config.yaml
num_hidden_layers: 10
intermediate_size: 192
hidden_act: "swiglu"
positions: "rope"
bias: "none"
tie_word_embeddings: true
init: "uniform"
init_std_qkv: 0.051
init_std_up: 0.051
lr_head: 0.0113
Each number is 128 + 32 x the weight over its row's rms, rounded and kept within 0 to 255. Layers, rows and columns count from 0. The size above them is the row's rms in percent of the matrix's.

# layer 4 attention value, 128x96, rms 0.0531, rows 4-31, columns 0-95
size [101 104  90 104  86  97  89 103 103  98 108 105 100  98 101  97  99 100 100  92  95  99  99 101 114 107 101 108]
[[160 141 164  66 131 155 139 121 123  94 170  85 132 115 108 107 120 141  82 110 171 133 149 156 144 106 158  99 135  88 190 181 199 104 137 145 126 128  81 156 124 171 124 119 181 121 152 174 163 180 123 156 125 153 140 189 128 178  86 104 139 179 142 101 149 111 112 158  81 119 142 114 160 120  50  61 136 136 121 155  85 116  93 100 184 149 134 152 111 172 101  73 180 135 135 136]
 [122  95 137 154 174 117 124 143 132 145 124 113 144 108 125  77  91  60 173 132  94 142 100  98 200 118 101 133  56 162  90 144  84  85 140  84 169  81 167 104 141 133 160 135 133 115 129 188  91 160  90 182  53 141 188 154 115 102 104 101 158 116 146  90 104 134 178 109  97 142 114 102  89 149 106 134 155 134 150 132 109 173 146 141 151 104  98 153 141 115 105 143 178 180 191 160]
 [ 87 123  73  89 105 139  98 145 127  89 182  76 150 175 175 223 140 158 147 181 147 133 113 154 166 102  84 112 148 105 194  67 107 155 131 135  73 153 166 120 119 167 125 168 111 140  81 113 126 150 133 135 117 126 167 164 117 178  62 113 119 115 127 106 114  96  64 145 112 154  77 126 181 117 178  89 120 160 152 160 139 153 126 151 122  71 139  81 116 121 143 119 133 131 127 116]
 [161 116 137 129 137 141  94 165  84 141 126 149 183 123 157 120 119 125  94 164  59  76 100 153 140 114  93 154 161  98  72 144 126 103  56  98 130  94 196 173 163 164 112 143 144 107 120 136 173 149 146 188 122 120 160 145 162 121 121 108  98 102 110 126 136  85  90  94  69 109 155 151 124 124 104 141 109 159  83 122 136 104  75  58 134 187 160 105 150  97 180 105 141 189  73 126]
 [144 138 101 129 174 145 167 112  71 167 105 194 124 122 192 123 130  91 141 115 152 143 118 114 128  82 168 201 119 104 145 104 139 108 104 137  89 125 171  79 110 110 105 156 150 135 112 135 131 160  87 178 141 138 169 121  47 124 110  60 173 138 139 194 116 155 170 102 131 144 163 159 139 115 204  88 177  80 116 106 109 101 164 150  97 116 132 156 128  81 123 127 169 141 104  78]
 [107 121 103 130 120 191  99 114 132 154  86 130 157 107  98 127 137 188 119  87 134 105  86 136 140 151 143 187 202 149 146 176 152 150 166 210 135  71 159 162  98 144 152 113  90 137 114 125 156 181 120 138 146 159  73 174  96 140 159 150 117  84 162 125 151 140 114 118  90 127 115 145 204 184  88  74 122 149 164 157  80 112 111 171  88 152 125  94 149 143 107 100 176  99 146 118]
 [115 103 158  96 124 170 196 104 154 126  83  71 170 145 159 122 132 149 149 132  91 134 120 125 187 111 126  88 110  76  66 106 102 132 117 132 142  98 126 126 120 197 165 180 115 194 113 152  84 110 139 148 136 116 125 123  97 177 113 121 161  82 105 184 121 105 129  78 165 145 121 149 136 155 142 142 118 100  54 125 127 176  98 120 126  82  78 168 178 163 147 185  82  79 123 103]
 [154 106 125 131 151 195  99 120  73 104 152 134  89 129 152 161 138 127 125  91 143 138 145 134  67  67 148 135 107 179  83 139 104 131 151 144 161  80 191 138 120 119 115 130 153 101 134 133 179  97 145  96 107 118 150  95  90  92 136 185 177 165  96 162 117 160 106 118 107 144 170 144 172 116 105 179 147 105 153  63 141 186 106 181 169  87 179 123  76 118 126 141 137  40 133 126]
 [113 158 136 164 129 130 110 121 144 130 164 180 123  95 143 117 171 112 149 134 143 155 136 163 170 127 141 148 110  91  98  58 113 125  51 140 124 135 252 115 148 116 136 113  96 150  79  94 184 111 131 191 150 104 108  94 141 146 114 147 134 155 108 152 128 111  88 130  71 103 131 142 131 189  85 148 148 140  92 165  92 135 155 105 130 124 134  64 100 157 124 156 175 119 193 187]
 [129  93 116 161 123 181 132 104  82 167 116  87 187 128  76 158 139 133 103 152 117 105 110 111 170 162 115 127 207 136 202 117 146 125 132  83 135  96 128 123 162 106 100 107 195 145 141 136  60  89  85 141 211 143 150 125 124 152 137 180 127 144 140 131 160 106 137 117 169 173 124 102 141 121 186  99  99 137  94  96 102 110 162 113 117 104 109  90 168 175 122  74 124 199 105 112]
 [158 130 108 129 100 148 151 124 184 149  72 122 105 105  88 103 111 186  77 129  95 121 137 107 112  96 140  81 116 154 147 128  85 146 120 174  99 138 151 108 140 163 195 113 178 137  86  29 119  99 106  83 123 117  67 149 174 185  73  92  82  98 146 155 145 122 136 153 141 110 169  90 129 153 161 147  85 117 122 123 119  70 119 113 134 125 158 141 129 124 199 150 172  71 117 107]
 [142 197 121 146  98 176  83 134 138 137 177 182 127 109 140 163 118  89  87 153 160 126  73 142 143 103 160  95 156 158  95 123 100 148 131  93 147 109 144  42  97 169 170 122 154 181 167  92 167  98 138 150 143 114 138 153 129 120 187 128 108 172 130 131 110 179  97 119 131 118  83 182 175  60  99 124  82 144 144 136 159 171  99 162 102  97 162 107 150 188 161 133 101 104  96 109]
 [115 132  68 101 142 173 151 118  84 144 151 131 111  73 121 122 131 206 161 141 151  71 155 117 180  99 124  95 145 124 118 156  87 133 101 160 163 115 132  89 116  89  87 143  97 164 115 150 118 110 148 141 111 107 190  39 141  92  97 135 100 145 109 150 125 122 163 128  85 121 156  88 105 154 131 135 148 149 129 143  52 139 171 197 149 143  82  87  94 138 147  80  94  51 123 115]
 [ 92 143  93 130  59 110 157 108 151 106  95 141 161  72 161 108 135 117 104  69 102 128 143 140 156 192 137 166 151 186 140 105 107 139 115  76 143 145 105 127 126 113 134 196  72 159 165 108 108 126 111 114 173  97 100 120 149 121 131 103 120 128  87  97 160 145 158 188 185 135  79 166 133 133 109  61  35 120 172 121 146 114 184  92 125 124 152 110 156 115 180 106 126 127 154  83]
 [ 78 126 141 118 116 152 145 176 117 103 179 196  42 207 136 142 154 125 170 197 116 168 124  91 171 126 147 131 128 144  99 127  92 113  79 135 113 149 101 143 124 127 170 140  82  55 106 147 107 133 101 154 118 151 118 144  91  71 115 146 112  82 171 121 113 133 106 121  90 124 149 129 117  96 111 162 152 108  97  71 145 213 159 117 122  99 109 103 170 148 105 153 163 182 125 126]
 [103 138 154 134 136 139 180 103 170 146  78 109  99 113 107 101 127 163 126 157 123 139 140 173 103 177 127 109 157 126 105  90 225 185 151  86 130  48 119 152  98 119 131 123 127 159 119 150  86 125 160  74  74 124 119 160 116 176 103  65 140 105 188 106 112 150 132 145 149 157 135 105 103  68  97  94 125  82  90 149 102 137 169 143  84  91 142 163 127 149 189 173 147 128 102 168]
 [ 43  97 140 113 163 148  84 102 177 134 126 106 115 117 144  82 124 144 114 106 141 127  72 101 107 132 180 170 148 152  98 188 157 142 114 164 163 128 162 132 128 127 146  97 107  70  84 133 136 106 160 137 120 120 186 119  89 104 102 153 128 103 201 231 128 170  84 128 105 127 121 120 107 117  91 138 126 128  46 117 136 122 169 140 165 122 150  81 190 133  85 133 114 132 156  94]
 [124  88 174 116 186 122 153 163 157 163  62 122 178 104 172 101 143  95 142 152 118  68 152  69 142 141 124 127 150 107  48 161 175 103 135 196 101 148 128  89 163 164  90  89 124  58 132 159  99 132 152 166 103  81 113  77 125 144 128 144 134 109 157 127 133 158 136 112 145 105 136 102 165 141  71 162 123 170 139 107 155  86 152 174 133 149 153  67 101 165 115 139 108 152 156  91]
 [104 118 160 131 109 134 163 144 176 165 133 104 167 120 131 150 107 109 110 127 130 137  85 139  90 145 148 152 120 171 136 116 157 124 146 125 168 119 108 144 122  95 110 133 139 175 136 147 168 131  50 151 206 179 105 135 125 138 193  88 146 163 105 136 124 174 148 132 153  61 140 156 194 151 153 153 126 129 174 118 137 102 168 155 181 221 126 162 123 192  68 141 129 145  50 114]
 [ 93 130 119  87 162 131 137 113 112 140 119 101 105 121 126 151 141 171  76 132 110 146  55 149 122 124 140 109 138 103 137 157 156 139 172 101  92 136 139 138 146 187 101 138  57 122 110  99 133 138  43 122 180 150 137 174 135 154 131  94 179  92 162 173 119 118 129  92 149  98  63 132  86 130 126 114 148 111 160  55 121 151 168  83 145  86 187 111  62 115 175 122 116 181 189 157]
 [154 127 133  63  90 103 136 113 129 120 177 100 107 121 166 132 116 113 134 160  95  95 162 137 125 172 217 133  56 168 137 104 176  86  70 139 118 110 111 133 102 121 129 124 195 123 128 148 101 133 130 149 156 190 160 106 103  99  92 177 116  33  94 135 115 142 115 127 126 113  80 176 152 122 134 135 195 120 170 148 172  77 100 128 158 180 142 123 137  85 106 153 107 138 158 153]
 [104  97 138 171  88 202 112 185 108 133 142 143 149  70 160 155  74 159 177 133  93 128  77  90 111 169 132  98  97 134  86 173  86  99 145  97 103 115  76 113  64 123 183  58 131 106 124 137  95 121 148  98 156 102  75 133 141 118 157 142 174 112 102 128 132 131  68  94  80 133 159 136 107 155 105 152 145  93 122 148 139 102  87 147  96 163 198 154 114 122 117  94 128  88 106 155]
 [104 201 114 174 208 119 104 135 127 149 129  77  96 111 146  74 119 146 147 130 114 155 149 134 160 139 107  77 120 118 147 149  50 192 174 117 103 132 167 131 133  96 180 105 115 143 158 156 192  77  85 119 149 144 129 122 140 182  50 126 149 123  89 113 174  70 114 144 152  87 163 104 122 118 142  97 154 102 120 164 122 127 122 118 152 135 134 159 133  53 178 141 120 123  88 156]
 [190 137 155 155 125 141 132 188  74 203 104 124  84 156 188 119 157 143  88 102 108 183 127 124 106 168 111 177 122  91 175 126 140 111 150  76 115 110 139 145 109  90  64 142 138 142 161 128 119 136 140  80 165 139 116 112 167 136 164 141 171 210  76 109 154  97  82 139  87 168  76  79 123 136 123 147 111 174 159 149 174 102 139 101 107 167 121 112 131 177 101 157 120 136 106 141]
 [164 131 118 106  84 175  89 184 109 105  90 161 111 166 171  91  88 119 176 120 137 103 122 124 108 108 177 168 167 150 165 160 141  69  82 158 107 109  83  94 147 114 136  81 201 113 121 171 149 148 148 146 100 121 142  83  82 132 145 134  74 132 124 134 170  63 169 127  81 185 118 101  61 112  92 146 135  89 133 170  87 111 105 115 139 141 165 150 124 117 142 166 125  75 100 109]
 [139 147 144 156  94 123 130 158 110 111 113 120  64  57 111 141 104 124 224 169 132  87 109 135 110 114 118 126 136 167 119 156 128  90 135 158 113 135 155 165 117 183 113 162 165 100 189 111 114  64 152 187 122  63  82 113 121 170 179 115 148  87 116 154  94 122 169 166 144  85 118 158  97  77 145  81 108 132 138  97 107 150  77 148 120 118 127  89 129 141  99 142 155 148 210 117]
 [121 177 141 187  84 151 100 139 103 137 126 115 121 109 145 191 120 128 130  96 148 116 116 118 147 177 162 158 142 100 194 142 128 107  60 187 114 146  99 119 132 163 102  46 162 164 146 193 116 148  84 153 126 107 116 115 167  90 163 129 102 146 150 115 143 189  92 156 105 100 116 121 108 137 166 102  64 149 100 177 102 192 123  71 120 102 127 134 108 164 142 100 170  90 119  72]
 [147 120 131 112 134  97  84 123 126 126 100 134 139 192 152 168 116 135 110 131 148 114  79 160  66 133 138 168 144 190 167 147  66  64  85 172 136  99 149 148 108 114  93  90 139 183 101 148 154 126  93  93 178 108 168 124  86 135 103 126 130 140 164  64  94 137 136 103 115 135 103 112 115 142  98 108 151 121  78 152 138 156  77 143 119 199 174 109 128 132 190 110  78 171 208 140]]
# layer 4 attention output (transposed), 128x96, rms 0.164, rows 4-31, columns 0-95
size [ 97 107  92 100  87  96  95  98 100 102 114 106  98  99 100  99  96 101 106  92  92  96  90  95 119 110 103 103]
[[111  93  91 142 124 107 143 127  83 132 153 153 174 115 160  86 146 127 137 131 163 200 109 132  63 149  53 168 127 156  83  89  97 102 124  61 119 154 154 144 104 154 107 125 145 147  81 154 102  96 129 139 181 181 115  91 135 115  78 103 133  91 145  93 132  64 123 172 143 142 118 107 179 129 167 151 104 106 122 105 118  42 109 130 106 170  95  96 195  97 140 145 150 141 149  82]
 [163 127 105  84 105 104 201 138 120 141 128 147 186 123 105  79  97 143 138  66  81  90 202 155 120 137 115 192 124 123 174 121  86 168 162 190 114 171 115 197 166 148 120 154 116  97 113  77 162  76 133 102 163 111  92 175 149 119 141 113 116 138 100 150 159  95  86 143 117 107 113 154 138 106 166 112 106 172 120  89 125 117  77 111 117 158 152 141 121 145 167 162  96  69  90 131]
 [116 109 151 135 117  94  90 156 116 110 122 126  93 160 145  74 155 131 164 103 117 113 105 182  87 131 130 100 159 165  53 153 173 118 112  55 127 118 155  91  94  84 161 162 128  92  98 150 132  86 127  80 178 129 108 109 145  38 168 148  92 121 113 131 125 176 227 120 176  91 110 110  96 176 107  90 143 122 114  98 161 112 133 111 143 148 139 113 138 168 124  82  80 150 145 105]
 [119 151 111  88 157 164 145 129 156  83 116 123  94 118 113 121 102 187 183 123 140  97 147  99 171 106 156 159 148 142 157  58 152 104 134 111 116 159 117 170 161 100 109  86 188 138 101 178 108  90 128 126 106 213 109 139  94  96 133 110 145 185 142 112 148 179 138  56 116 158 196  88 172 122 156 153 152 126  64 119 111  97 100 167  77  65  97 110 121 133 114 149 137 132 157 145]
 [ 91  98  98 110 115  94 156  92 126 134 120 174  93 127 125 149 128 122 155  88  49 108 164 111 117 160 103 117 121 120 174 111 147 173 118  89 101 133  68 141 155 125 166 111 117 196 114 140 100 101 142 105 124  78  97 131 129 125  96 133 158 148 101  29  83 105  65  99 156 122 121 144 103 154 127 165  69 133 190 120 136 119 151 147 107 138  97 104 124 143 118  42  65 152  92 177]
 [ 87 120 157 143 171 171 141 142 133 112  94 129 143 170 123  78 170  76 167 140 169 134 120 128 166 120 162 155 147 124 176 125 137 107 166 119  73 123 150 121 174 148 162 150 141  78 185 202 156  90 137 163 149 125 143  58 117 135 161 111 110 148  87 116 124 151 112 126 103 107 153  85 114 116 170 177 138 139  84 106 111 178 209 136 178 176 153 126 195  80 154 129  78 134 123  99]
 [154 138  97 170 167  53 103 119 163  84 148 134  87 142  82 130 135 112 118 127 198  53 103 100  71 130 149 129 145 132 120 160  95 183 130 182 150  53 137 125 180  90 101 141 119 110 146  93 139  90 145  70 152 103  91 105 163 119 141 150 106 177  95  75 144  99 133 112 109 113 142 209 147 124  88 148 157  86 145 171  96 125 143  76 130 119 154  92 106 128 137 150  89 135 131 146]
 [ 98 112 124 169 130 139 102 107 165 172 173 131 108 151  92  86  48 109 107  97 184 169 117 113 148 173 123  97 120  72 172 143 180 137 180 104  78 160 153 134 129 155 124 150  81 107 141  71  87 149 134 160 112 132 109  73 152 139 153  76 106 165 148 127 170  68 161 100 119 126 121 115 131  92 145 127 100 145 147 186  80  92 105 112 133 118  62 164 145 168 122  99 151 128  87  73]
 [187 121 141  73  83 143  49  98 116 108  85 116 142 144 103 137 159 112  97 129 155  96 129 112 115 120 150 114 173 115  98 113  88 198 185 118 134 125 106 204 146  90 104 106 132  64 146 130 145 114 107 129  76 142 117 133 130 119 203 131  82 114 102  82 139  98 162 103 200 132 122  87 156 114 184 142 143 137 152 152 126 153 100 115 158 107 128 176 177 153 180 126  60 129 117  99]
 [129  99 140 100 172  98 138 140 115  62 202  72 138 135 171 142 159 161 109 146 167 115 108 157  99 126  92 150 153 142 168 115 108 156 114 125 107 149 184 192  98 137 168  98 120 145 107 156 145 124 141 148  68 141  88  95 155  93 177 118 149 141 132 127 106 222 189 138  97 121 154 212 153 157 106 119 130 144 119 129 161 134 158 194 158 140 104 128  74 133  91 161 134 133  91  93]
 [120 116 146 122 141 117 135 100 121 155 130  86 164 147 114 215 152 126 115 114 205 120 136 105 135 131 134  80  65 117  83 142 156 173 143 128 129 134 113  88 155 120 120  79  86 147 179 125 142 147 106 137  89 155 158  99 113  79 145 100 166 124 199 121  81 142 115 148  93 130 124 221 164 104 110 172 150  76  86  77  69 110 147 142 154 172 120 103 126 143 102 143 132 163 163 194]
 [ 59 127  91 108 151 134  65 100 107 123 134 192 147 113 148 160 136 109 169 120 163 215 138 157 151 140 160 117 188 147 158  82 136 115  81 126 154 132 110 166 123  77 117 148 118  70 152 156 149 129 126 119  81 139 152 166 176 181 108 105 134  95 148 128 189  92 190 120 128 110 100  85  70 115 114 117 166 126 179 135  99  79 100  99 161 173 109 129 145 150 144 139 153  73 144 104]
 [126 196 132 177 142  34 157 151 182 135 131 139 157 202 117 171 140 150 104 148 119 152  73 117 111 141 102 155 138 131 165 125 167 191 160 123  92 102 130 141 148 178 156 172 118 105 122  75 110 110 159 120 101 144 122  88 153 137 149 130 129 117  98 159 113 174 103 147 174 138 131 147 139 135 158 138  72 125 177 123 185 144 118 150 101  32 123 144 130 115  78 134 147 193 164 145]
 [106 101 162 148 158  70 122 115 156 171 107 134 118 142 146 157 180  89 147 142 160 122 112 168 165 102 175  44 132 102 128 117 111 124 119 184 131 145  79 113 129 116 174 116 101 137 139 160 181 202 160 154 165 120 126 188 118 149 123 188 191 138 148 142 152  87 170 122 144 120  88 114  73 109 128 109 150 141 158 123 170 107 120 184 114 128 121  63  53 121  91 185 127 117 131 117]
 [129 103 111 101 189 130 109 126 125 151  69  76 153 117 132  97 150  86 115  77  86  87 149 129  86 118 175 150  96 147 169 155 106 145 142 149 189 110 192 128 139  95 117 153 144 206 125 139 149 127 108 111 161 130  88  99 109  90 141 154 145 160 160 108 202 163 130  90 220 119 110  98 132 191 115 169 141 150 162 180 139 152 100 131 114 138 166 136 110 131 169  58 119 109 128 125]
 [114 138  67 138 169  88  99 155  95 142 170 100 148 104  82 163 131  46 174 184  83  89 116 107 121 168 122 170  72 129  85  98  72  88 196 140  95 124  88 114 126 104  93 133 119 173 135 134 154 141 125 150 126 124 167 121 121 120  53 133 150 119  80 125  74 104 151 107  68 116 130 160 161 132 119 106 162 125 111 112 186 118 160  87 150 158 125 119 118  58  89 114 111 135 112 119]
 [155 104 194 153 150  74 151 132 140 112 117  67 147 136 173 139  40  92 139 166 120 126 158  90 167  67 117 175 168  98 130  85 138  83 158 192 103  96 155 133 160 105  94 141 158 162 130 158 132 166 132 149 167 123  88 148 172 156 151 103 147 113  72  54 141  88 122  87 180  96 112 156 125 178 121 153 132  88 147 137 123 162 122 109 112 125 157 165 126 143 116  96  92 161 115 157]
 [135 162 114 141  98 127 169 121 148  12 133 150 135 109 132 175 106 116 118 123 111 188  88 100 120 164 180 167 113 106  90 116  87 164 154 101 107 133 144 164 151  97 113  65 125 139 145  85 112  69  85 158 138 138  98 186 162 127 203 109 175 125 137 114 139  97 125 177 111 178 122  72  88 121 133 153 126  78 116 133 133 150  97  79  89 141 125 171 142 100 156 132 174 112 149 161]
 [ 78  34 109 102 139 161  47  85  70 108 133 109 153 176 171 142 131 172  99 118 155 124 129 109 139 173 122  78 155 100 140 109 127 103  81 148 110 152 107 110 198 156 102 108 123 131 163 139 120 163 136 121 201 142 119  89 102 133  98 162 187  95 154 155 122 126 129  99 151 177 141 117 104 112 145 145 147 116 140  73 105 146 176  84 107 139  59  84 124  93 124 136  93 168 106 121]
 [ 93  94 147 153 107 134 124 154 186 169  79 130 122 107 166 167 171 115 154 145 106  92 153 153  94 119 131 139 110 113  42 105 151 147  94 144 145 147 124 140 164  99  81 156 123 182  88 141 119 107 170 122 111 107 133  60  99  68 104 126 148 145  68 114  93 137 167 134 129 129 173  93 119 150  65 109 151  94 184 113 103 111 147 117 171 143 115 112 146 102 126 144 239 144  79 105]
 [125  97 123 184 110 112  83 155 104 129 128 108 167 111 129 137 122 144  83 120 105 124 126 141 152 129 169 116 185  54 131 139 140 112  94 132 143 181 199 161 103 120 160 132 119 122  76 126  73 116 143  68 161 164 103 189 153 105 112 105  74 114 104  89 190  94 150 109 105 129 151 114 132  85 137  80 107 172  80  82 160 139 130  85  82 101 132  78 121 196 174  95 126 175 104 109]
 [126 139  83 136 135 133 145 106 164 146 131 133 120 163  78 135 123 121 144  70 143 168 133 153 161 129 133 135 144  88 145 206 163 123 137 176 130  78 128 131 168  89  83 134 125  62 115 148 157 173  73 212  80 167 146 142 147 162 129 122 186 151 115 161 124 167  76 155  99 128 151 139 173  80 155 155 117 170 147  75 126 169 145 123 110 171  44 119 134 137 187 109 162 122 114 118]
 [167 125  48 101 107 194 108 168 140 149 100 143 105 152 147 118 122 155 146  86 171 111 123 125 120 175 116 152  70 125  53 153 195  98 137 100 104  89  90 154 117 215  86 113 104 117 131 130  80 204 155 125 109 132 123  63 111 126 141 113 189 132 136 152  90 136  98 113 112 147  77 167 146 110 148 124  90 136 133  80 152 139 106 134 172 140  97  90 119 168 146 145 113 174 150 129]
 [129  90 102  61  87 146 110  49 160  95 137 176 118 119 119 133 117 141  65 214  79 131 115 159 132 105 128 144 153 127  90 187 139 137  98  81 113 169 136  87 119 119 126 102 104 106 105 118  61 118 126 178 102 132 168  93 137 155 171  98 154 140 156 154 116 165 162 127  89  94 136 120  99 134 140 108 108 128 145  84 124 200 134 189 199 106  96 129 148 110 147 125 145 101  86  83]
 [156 171 112 145 123 129 185  75 163 128 140 112 174 121 131 111  79 105 102 106 126 129 104  67 141  80  98 146 116 108 156 130 165 145  85  93 133 124 140 155 124  81 186 128 124 114  96 132 150 150 154 187 144 155  73 136 180 172 105 164  91 117 136 122  99 135 157  78  47 126 115 116 181 114 175 131 103 138  34 174 149 150 154 155 125 177 119 104 121  96  99  90 104 142 173 173]
 [109 134 175 161 132 137  87 146 139 163 179 125 116 184 106 143 126 142  86  79 135 180 136 156 124 131 143 119 108  94 122 158  82 104 114 100 121  43 186 180 130 116 148 147 112 106 132 158 157 187  57  81 153 128 134 122 157 109 147 154 107 169 136 111 155 143  90  33 126 204 144 114 158 146 111 159  92 139 141  97 161 114 103 140 110 160 183 166 148 127 119 133 118  87  63 118]
 [153 136 152  88 136 229 106  61 173 112 157  80 179 149 119 123 147 203 129 164 137 212 122 136 107  78 139 128  93 113  99 126 139 123 148 113 105 114 153 150 165 149 156 113 143 131 118 212 128  81 143 135 168 109 166 138 161 151 117 108  80 169 139 121 106 106 131 149  93 184  82 103 118 128 123 114 148 127 166 128 160  88 149 130 126 203 112 100  80  87 125  98 122 129 160 136]
 [141  72 132 147 105 180 163 103 152 126 158 140 176 116  88 127 122 128 125 159 126 121 171 127 134  91 124 148 179  64 131 156 176  75 139 131 133 148 118 152 104  57 169 135 149 101 173 170 122 100 152  99 126 160  96 115 144  56 134 203  78  82 135 146 140 105 183 130 122 157 135  66 127 144 130  68  98 135 129 161 120 116 195 133 171 148 170 160 102 136 185 182 117 105 110 108]]
# layer 4 attention query, 128x96, rms 0.0817, rows 32-39, columns 0-95
size [ 55  56  58  61  60  67  66  81]
[[149 122  98 130 135 150  90  85 141  84 114 121 148 153 135 126 180 121 108 169 152 149 143  74 133 110 157 218  80  99  89 140  96  75 175  45 138 125 184 104 115 102  97 144 139 177  96 133 134 103 151 109 175  89  89 162 152 172 119 141 170 116 128 131 138 155 158 109 147 131 143 169 151 154 108  75 143 187 103  21 127 152 170 125  89 146 151 133 165 129 151 131 140 133 148 114]
 [188 108 120  58 126 184 118 171  94 136 130 120 137 177  96 116  62 139 124 119 140 119  95 129  94 146  62 132 150 110 103 101 111 124  80 138 140 108 100 151 170 152 148 109 133 169 143 177 114 113 150 157 102 161 182  51 164 164 109  98 127 114 114 118 118 144 114 118  68 134 110 110  93  89 184 150  95 108 149 186 165 101  49 135 151 141 127 112  92 117  64 123 181 149 166 144]
 [136  62  80 164 194 125 173 208  92 179 189 141  98  93 111 107 102 160 139 135  86 167 161 171  92 162 108 125 118 130 131 178 130 134  76 147 109 104 137 141 151 133 132 150 157  87 110 109 145  85 134 126 114 123 112 107  79 138 165 147  78 135 136 154  92 116 178  54  82 126 120 139 183 132 133 133  77  85 134 148  75 103  91 117 182 149 138 163 117  84 104 115 151 130 136 168]
 [104 146 166 117  81 141 130 115  77  81  73 126 141 153 111 128 158 143 164 119 166 141 126 120 173 109 129 126  84 159 115  75 148 123 185 124 156 128 120 152  70  90  91 165 132 126 117 147 148 192  64 133 132 162 128 101 119  62 119 106 137 120 132 118 124 116 109 183 157 110 114 137 163 133 130 121 188 190 136 204 155 115 131  57  74 133 168 104 186  70 175 138 122 159 134  78]
 [139 109 112  77 159 185 130 137 156 116 143  69 137  76 112  68 104 124 152 171  76 110 183 145 167 149 110 162 141 189 166 182 171 102  62 102  88 162 155 171 113 142 158 105  84 108 108 135 140  69 130 134 150 114  76  80 138 165 136 151 106 148 126 145 124 154 130 105 118 165 130 185 115 136 101 146 144 119 100  17 117 154 155 119 118 167 146 167 103 134 134 114 132 115 101 152]
 [136  69  83 149 143 145  75 141  88 135 166  86 100 122 112 132  70  75 116 121  96 102 166 150 107 153 133 132 108 110 132 175  97 112 153 105  81 127 150 168 199 124 167 135 131 116 125 164 145  82 150 159 139 101 146 124 114 179 101  71 121 140  68 145  67 130 153  92  54 151 108 171 188 126 124 140 137 131 117  71  98 179 101  67  93 122 165 143 105 115 135 160 147 140 139 190]
 [163 133 186 126 162 158 163 105 159 149 162 118 117 105 132 155 130 104 100  67 125 127 141 170  86 183 176  86 103 104 152 132  90 120 113 189 138  74 132 151 153 114  90  60 129 123 116 113 163  64  96 135 122  99 103 145  83 164 100 147 131  85 112 152 130  91 115  35 110 102 111 138 156 194 150  84 151 116 162 116 107 143  59 111 142 103 115 151 107  87 119 118 163 191 154 141]
 [124 140 108 174 104 140 106 103  91  62  93  79 114 146 110  54 101  99  93 163 156 139 126  91 182 126 140  95 139 108 121  89  88  89 164 166  64  99 120 138 117 132 148  84 110 111 163  71 115 133 106 110  86 117 162 126 140 163 137  83 121  94 100 135 111 109 129 127 129 168 100 126 157 102 151 184 137 104 191 133 123  68 182  54 112 131 160  65  81  86  77 120 107 122 130 118]]
# layer 4 attention key, 128x96, rms 0.0832, rows 32-39, columns 0-95
size [ 41  61  59  60  61  61  57  65]
[[166 168 126 168 128  99 122  89 112  95 112 111 175 159 170 120 153  84  64 110  96 119 146  97  98 102 132 178  80 127 106 134 126  86 182 135 172 141  98 137 147 142  96 167 140 150 130 126  81 147 141 126 160 114 104 161 179 186 180 122 137 123 125 186 141 116 159 135 164 162 159 139 160 115 124 105 152 164   8  96 167 181 126 116  90 166 103 119 160 123 126 146  90  96  79 148]
 [152 175 158 167  92 131 186 158 186 158 209 173  75 101 103 104  33 174 139  86  97 121 138 139 115 107 153  96 154 143 143 161 105 125  86 149 104 125 141 170 108 162 132 140  93 106 127 101 154  79 126 105 149 156 180 128 168 150 125  98 145 178  91  94 150 163 128 123 117 141 140  84  57 131 188 144 132 123 152 139 145 142  82 140 183  83 100 131 126 126 146 113 110 156 149  91]
 [108 142 184 147 184 130 169 154 160 126 178 157  97 153 123 142  38 142 119 133 116 150 140 109  96 116 147  49 133 177 117  96 147  97  68 140  94  96 110 128 102 130 161 165  85 105 119 153 149 103 126 110 133 170 158 147 150 100  72  95 162 160 131 127 123 190 120 100 123 149  88  51  67 135 179 132  96 122 179 164 137  86 110 108 131 108 111 124 116  90  77 135  70 144 137 103]
 [153 117 121  99  98 112 113  99 120 156 107  89 156 176 154 157 209 115 112 152  79 101 131 174 153  99  72 141 118  91 116 108 159 113 198 122 111 194  95 124 133 104 146 120 206 120  96 123 129 136 142 131 109  93 107 181 121  96 184 170  70  68 142 103 176 118 128 118 157  92  89 161 191  71 120 120 110 146 117 116 134 131 154  81 130 177 120 145 134 187 117 129 145  79 118 160]
 [124 119 118 142 160 162 149 126 192 179  63 135  93 133 123  83  56 162 133 127 128 133 182 173 102 108 130 184  93 134 129 110 103  96 106 105 109 110  78 173 155 147 117 145 101 138 102  83 108  95 134 124 118 102  71 105 125 156  96 105 127  88 162 132 158 163 105 149 169 124 105 101  56 120 184  97 129 178 106 112 150 141 178 123 126 142  87 113  97  85 116 180  33  99 134 151]
 [156 111 137 162 139 106 136 154 163  88 220 140 106 179  81  86 107 145  95  86 105 143 147  76 112 130 147 166  74  99 137 131  91  77 112 105 149 145 140 135 143 127 112 160 130 176 100 125 103 118 116 105 151 132 106 181 123 160  95  84 132  87 142 157 158 180  80 103 147 170  81  92 128 146 125 156 190 147  65  95 120 210 144 110 108 122  78  91 122 126  90 146  96 184 111 133]
 [177 176 128 130 112 138 123 191 128 172 173 197 141 128 100 165  81 137 105 107 109 174 113 130 155 152 116 162 162 160  66 138 155 134  43 130 115 125 120 166 121 133 104 191  83 114 160 131 150 133 140 140 104 144 130  81 165 158 144 118 167 139  92 114  95 133  91  67 135 185 151  85 108 175 113 139 164 123 131 166 138 115 120  92 180  92 111 147 121 110 110 102 115 226 133  99]
 [144 105 148  71 128 125  97 143 147 155 138  82 179 131 151 146 136 106 114 129  89 103 208 162 104 159  76 150  96  99 108 130 131 135 155  81 131 136 156 136  75 119  64  92 151 106 132 118 138 135 124 145 148  99 149 137 158 147 175 162 144  92  78 131  92 146 144 109 164 139  98 119 109 131 109 127 146 132 121 161  92 225 188  73 179 172 144 128 105 214 117 156 136  91 110 195]]